Part of a small language model's weights: 8 layers, vocabulary 4096.
Each number is 128 + 24 x the weight over its row's rms, rounded and kept within 0 to 255. Layers, rows and columns count from 0. The size above them is the row's rms in percent of the matrix's.

# layer 4 MLP down (transposed), 768x192, rms 0.162, rows 340-356, columns 0-95
size [ 94  98 105  87 105 105  95 113 111  96  98 113 102  96 103 104  88]
[[111 155 114 120 129 134 164 110 112 133 135 107 112 110  67 150 137 194 137 119 124  96 103 141 155 101 117 118 151 123  92 158 131 137 134 103 113 126 110 115 105 138  84 162 121 130 159 149 128 112 115 133 122 149 122 103 129  95 153 136 125 118 146 132  98 150 175 177 116 130 152 151 143 115 118 135 147 107 103 126 126  94 108 128 124 108 141  77 228 144 143 140 147 150 130 137]
 [106 107  92 116 123 166 119 147 120 126 111 155 148 108 145 145 127 106 176 135 133 187 174 140 110 139 101 140 102 109 136 120 146 139 108 109  83 110 135 109 109 130  88 133 113 144 142 177 102  54 144 141 128  94  97 133  98 184 140 172 138 160 143 174 131 163 104  77 154 137 125 163 104 113  65 128 147 152 122 122 117 138 110  86 157 145 127 124  94 132 155 156 108 168 129 109]
 [118 132 138 164 110 150 131 133 125  89 150 141 105 140 126 154 146 145 136 148  83 142 137  78  98 124 139 102 118 119 130 112 110 157 125 133 153 164 124 159 145 109  82 126 141 138 178 123 133 142 106 157 130 113 105  87 133 139 186 109  85 156 129 111 147 190 159  66 135 108 127 135  97 133 147 108  94  96 129 151 142 114 129  92 129 167 110 138 138 131 129 117 109  80 148 149]
 [163 160  90  97 131 123 103 110 151 102 123 136 108 121 138 143 158 121 138 137 162 149 140  64 134 110 109  65 159 165 126 127 162 142 169 108 153 146 153 118 101 162 123 106 146 152 163 102 131  94 145 119 121 112  74 100 144 160  74 120 166 115 153 127 140 157 126 184 135 113 160  67 151 148 121 126 143 134 146 111 114 158 128  83 119 113 140 166  88 122 141 122  98 107 126  85]
 [187 134 141 128 166 127 121  95 126 155 113 118 140 130  93 118 145 112 153 155  70 124 148 128 147 117 127  89 125 110 109 114  80 141 116 105 153 140 174 126  86 107  80 184  90 127  97 154 133  82 129  80 142 123 139 144 158 195 131  64 117 108 128 161  92 140 144 121 128 151 123 135 158 135 133 104 146 111 130  81 168 116 132 161 157 123 126 160 149 141 125 142 141 147 132 126]
 [125  88 162 125 157  95 127  98 100 123  85 116 156 179 111  97 116 124 115 115 144 140 109 126 178 137 127 154 132 104 158 103 149 166 149 136 140 118 136 169 107 145 130 141 102 129 121 165 167 104 129 139 147 123 119 109 132 160 123 110 121 133 123 146 126 121 112 161 117 112 142  70 121 110 151 135 150 120 135 107 153 178 198 133 119 116  96 128 136 131 136  81 122 122 162 143]
 [119 150 146 155 127  81 124 128  95 107 140 161 139 116 117 119 150 152 153 107 137 109 128 165 122 172 125 147 114 160 122 134 127 138  96 130 127 125 167  98 157 160 114 145 156  92 112  97 128 151 167 142 137 125  95 122 128 130 139 125 125 129 170  91 103 157 136 174 124 145 143 111 133 117 166 106 108 103 143 144 170 131 143 119 110 151 144  78 203  87 106 155 129 108 124 131]
 [153 154 134 132 105  90 148 118  99 143  67  99 128 159 141 109 124 119 154 121  55 126 152  92 139  89  88 134 153 102 146 123  77 105 135 134 185 118 130 150  99 106 113 123 166 115 153 108  89 122 121 115 100 116 119 138 149 114 108  97 117  80 132 149 122 159 105 106 165 152 105 150 126 120 127 138 186 107 118 128 109 120 177 177 125 135 125 147 172 106 131 140 151 149 133 154]
 [155 105 161 115 132 109 135  97  70 101 168 146 106  91 168 120 153 119 135 170 102  76  87 117  70 175 138 115 144 142 149 124 106 137 132 129 116 147 169 126 110 168 196 148 152  83  93 128 162 111  99 111 139 131 127 140 147 135 159 127 153  82 103 132 127 132  98 103 141 155 156 137 114 146 111 103 141 142 123 146 140 120 142 188 133 126 135 143  98 115 162  91 128 133 152 153]
 [132 131 126 141 105 139 124 117 177 123 118 124 136 162 138 123 163 114 126 121 139 124 120 124 130 155 114 119 126 103 112 162 167 139 126 133 150 143 136 183 113 164 117 122  92 109 125 105 139 101 115 123 123 143 133 159 111 112 105 132 134 128  73 110 113 121 159 237 141 113 119 139 115 111 139 124 125 139 100 164  94 146 118 137 110 118 113 106  41 125 113 129 136 108  77 105]
 [127 139  87 113 129  90 106 139  97 136 113 132 132 136 161 147 168 101  82 115 124 122  83 133 122 187 131  99 148  83 119 127 125 145 103 101 104 130 160 115  69 111 116 158 125  89 165 127 105 116 132 150 131 148 116  81 149 138 131 146 112 134 142 127  97 148 156 135 155 147 127 177  92 155 100 139 146 149 137 138 122 177 160 155 132 100 104 141 104 139 115  70 126 120  96 113]
 [159 113  98 132 122 144 117 122 141  90 156 142  90 145 111 116 124 102 127 114 106 154 125 136 158  88 110 127 154 145 116 122  81  97 161  58 153 110 139 131 107 146 121 104 127 128 171 111 147 126 167 129  98 127 147 127 121 108 131 178  65 144 104 152 104 140 168 139 123 138 151 107 140 115 143 159 126 105 146 138 147 139 141 103 162 133  83 149 189 102 121  95 114 161 101 146]
 [136 122 104 153 121 108 141 109  75 139 124 155 163 136 132 122 104 181 126  79 132 106  80 141 147 127 188 156  91  97 141 140 117 146 192 108 178 127 142  98 101 123 122 136 139 106 108 127 162 127 139 120 135 155 102 137 137 157 131 134 168 133 104 119  86 140 126  98 162 110 139 146 131 143 120 149 140 134 155 114 123  95 141 119 127 134 113 125 138 134 119 106 166 135  88 166]
 [ 96  81 141 148 123 120 120 135 156 133 144 126 138 154 185 124 133 133 110 122 108 136 159 156 106 134 113 172 154 119  81 165 116 149 144 114 147 114 140 113 136 162 118 108 170 135  99 106 104 103 104 115 162 159 146 134 105  99 114 182 117 110 144  93  87 138 119 127 123 136 176 164 135 161 149  98 140 162  85  87 138 115 135 123 122  97 129  71 174 147 103 147 162 161 101 136]
 [108 106 189 154 120 155 140 120 161 105  72  67 181 131  67  87 110 155 180 108 137 143 158 153 121 115 119 126 122  95 141 159 141 134 139  72 151 135 152 131 121 164 154 133 100 139 150 174 135 145 103  99 132 126 154 132 145 155 143 100 149 123 171  93 168 113 111 153 171 169 112 120 115 126 110 134 144 105 140 117 174 129 145 116 142 125 144 135 194 146 128 130  96 138 158 128]
 [ 62 121 146 180 134 118 126 148 161 142 115 125 154 133 118 129 145 109 126 170 140 170 120  90 131 163  98 119 157  98 117  85 120 122 124 108  98 106 141 159 147 108 115 104 116 141 135 105  99 115 160 111 112 140 144 186 156 121 171 123 159 148 137 124 153 164 104 135 123 147 104 103 129 148 142  97 137 115 132  98 101 109 105 160 127 148 145 146 152 155 114  84 121 130 162 126]
 [112 159 176 154 126 135 131 102 131 126 181 151 125 119 130 134 111 155 141 125 149 153 115 127 116 150 137 128 139 115 114 153 150  85 139 114 146 112 124 119 120 143 127  96 141  80 108 123 129 109 123  85 106 148 107 163 146 116 133 171 136 112  78 141 134 134 111 142  83 108  84 191 173 127 140 130 149 120 167 132 118 146 110 119 123  91 128 106 119 116 135 140 112 159 143 151]]
# layer 4 MLP up, 768x192, rms 0.161, rows 341-356, columns 0-95
size [100 101  84 112 103 100 113 111  85 105 106 100  94 100 109  92]
[[124 150 136 108 119 124 113 123 124 130 125 136 103 142  90 117 101 172 111 174  97 106 128 136 124 150 125 108 128 125 134 135 140 105 163 153 146 144 121 105  90 135 106 115 130 133 103 161 104 139 148 141 120 132 104 125 131 134 136 126 154 104 145 116 116 118 151 129 143 137 178 151 122 138 109 124 153 142  99 124 117 119  42 141 140 145 135 155 166 132 203  74 139 161 106 128]
 [150 126 162 142 116 114 151 149 111 130 123  74 132 132 169  80 108 132 122  82 138 129 144 132 145 118  55 136 126 150 116 120  94 172 117 134 136 140 120 122 132 139 152 119 159 149 172 150 107 125 137 146 157 105 142  95 133 122 110 140  93 149 109 146  75 132 126 122 122 103  91 167 106 122 112 131 103 143 129 181 140 137 101 104  74  85 151 130 144 151 115 106 134 146 120 119]
 [169  88 130 143 165 113 160 127 113 114 128 118 121 143 109 130  98 151 184 122 101 158 142 141 151 122 121 180 127  80 136 105 123 100 143 132 105 119  98 166 117 130  67 163 148 149 142 159 149 154 105 121  75 107 133 145 121 130 172 118  94 101 125 153 115 146 117 135 116 101 117 112 124  88 108 180 118 175 117 134 126 116 122 125 118 148 157 157  70 146 135 116 124 140 147 150]
 [151 143  99 124 150 132 110 128 116 102 141 120 128 153 112 136 166 115 117 163 148  89 115 155 186 113  99  95 141  92 114 143 111 150 186  98 166 123 130 158 163 145 148 151 140 147 123 160 143 108 154 127 156 155  93 113 129 139 133 138 118 115 128 122 130  80 155 100 200 129 125 129 137 103 159 138 129 148 127 127 134  99  73 159 124 157  89 123 119  90 138 118 110 107 146 150]
 [165  95 159 147 124 121  93 129 161 120 123 141 112 133 126 138 138 170  99 168 144  86  70 128 122 150 171 140 105 158 135  88 115 106  99 198 145  90 157 112 152 118  94 113 160 150 173 179 142 126 138 124 130 122 122 141 145 135 119 150 140 132  90 152 104  86 137 120 109 126 122 176 155  96 143 127 119 129 123 123 159 155 123 106 116 125 127 140 116  90 149 131 142 140 134 126]
 [142 110 119  79 135 133 137 105  81 136 113 109 132 123 170  96  99 108 120 138 145 145 132 186 105 112 128 109 124 142 150 131 128 132 154 106 119 200 107 123 146 126 157 115 150 114 110 151 127 148 193 132  94 149 106 116 137  90  86 124 134 110 141 129 123 127 118  97 116 124  92 187 140  96 118 147 177 128 112 127 104 172 154 152 184 138 141 110 101 159 110 143 182 116 149 151]
 [174 156 106 140 123 155 153 157 133 127 141 139  87 117 142 172 155 110  75 138 113 105 101 141 184 147 137 120 149 138 148 105 130 115 139 140 103 125 156 116 122  99 153 144 136 102 145 140 156 125  91 106 125  65 118 161 144 164 119  70 156 113 114 145 122 132 135 124 138 161 122  92  99 139  79 123 123 122 108 132 147 122 133 141 113 129 174 109 108 137 127 123  91 139 154 165]
 [ 88 162 130 127 137 150 121 117 139 110 135 127  85 147 141 153 125 152 131 132 132 139 131 121 144 133 156 132 156 187 113 118 147 144 131 116  98 159 101 128 134 115  94 124 152 101 124 141 108 126 124 143 164 125 152 126 105 116 124 129 103 100 120 133 153 120  94 124  93 108 127 151 112 133  86  68  94 121 132 125 133 111 101  71  90 139 174 105 132 173 162 111 159 136 122 138]
 [ 96 112 110 155 167 189 121 152 105 121 117 127 120 118 155 124 129 121 112 134 135 137 154 109 121 124 131 132 150 111  85 136 131 117 104 111 154 129 108 151  84 131  89 151  62 141 152  71 110 113 112 168 132 139  98 136 163  96 156 107 139 130 150  95 132 112 136 162 148 125 171  85 135 121 133 129 122 119 166 109 128 164 144 127 176 115 181 139 129 114 138 127 132 167 122 136]
 [128 145  97 121 145 113 109 143  88 117 138 131 153 215 149 149 125 138 100 165 138 154 124 125 119 141  95 179 136 117 132 120 119  82 144 124  99 182 156  81 123  92  90 152 130 110 148 144 144 143  97 150 134 124 139 144 159 154 132 153 167 126 131 145 101 144 133 111 111 101 115  91 129 147  96 142 145 134 141 106 121 133 119  79 144 145  96 143 122 146 132  98 149  91 135 170]
 [136  98 140 125 121 114 139 132 158 144 129  96 138 135 101 137 140 119 157 142  93 112 106  96 106  93 191 111 164 174 157 138 126 166  93 118 115 149 127 127 143 148 135 118 139 129 132 108 137  96 193 120 142 157 120 130 160  67 122 133  97 161 100 133 162 135  99  94 138 125 131 131 121  85 161 113 104  98 139 162 157 127 124 144 153 142 122 171 134 121  76 143 185 130 121 128]
 [155 179 123 149 106 145 100 134  75 120  82 121 122 145 138 106 147 141 134 153 119 120 157 142 133 117 149 129  95  92  97 103 129 108  94 127 125 143 111 140 143 109 160 117 113 114 167 149 136  73 159 105 138 138 145 136 169 135 115 117 114 144 106 143 167 146 109 125  91 130 117 108 125 143 146  90 146 156 125 147 133 126 129 184 119  88 149 102 101 146 110 122 207 135 154 126]
 [173  96 119 106  83 123 138 148  85 152  94 150 103 112 163 109 133 123 104 126 138 140 192 139 153 135 150 119  63  98 106 114 148  95 117 137 138 135 154  95 145 131 161 141 155 104  93 127 130 119 131 105 156 153 120 117 114 120 107 127  79 111 113 165 108  81 126 106 142 117  97 117 123 142 136 137 101 137 104 112 174  95 160  82 137 102 125 100 108 136  78  81  91 155  89 174]
 [110  91 103 158 111 143 108  87 131 125 145 148  92 158 122 153 101 116 144  89 107 139 160 123 113 168 117 123 140 122 132 114 137  86 152 162 123 126 103 149 117 107 112 133  94  96 150 144 124 116 138 146 117 160 138 102  92 103 114 100 114 115 122 148 139 125 117 118 130  86 164 148  83 191 109 126 175  93 143 137 149 129 129 149 111 141 124 127 112 139 102 119  47 150 141  82]
 [102  91 162 114  96 102 127 142 155 149 143 156  94 155 116  94 117 119 130 127 128 103 117 141 134 106 134 139 130 122 127 148 126 104 147 148 117 174 156 104 124 137 110 139 138 100 110 123  59 107 141 129 157 114 137 151 185 139 110 132 122 165 109 130 165 131 131 152 125 128 145 142 124 126 108 124 136 124 128 143  89 110 107 129 160 105 142 139 149 136 120  97 125 191 107 137]
 [153 137 156 132 128 140 121 123  72 103 143  97 116 126  94 145 128  98 182 141 126 190 162 114 121 147 159 126 117 158 115 149 115 130 138 102 106 110 150 113 126 169 132 130 126 106 131 160  96 127 109 150 147 149 116 167 124 131 117 123 160 109 118 151 147 124 140 154  91  94 155 151 159 106 130  89 142 120  61 114 137 111 103 145 133  87 134 165 108 176 141  82  88 114 164 110]]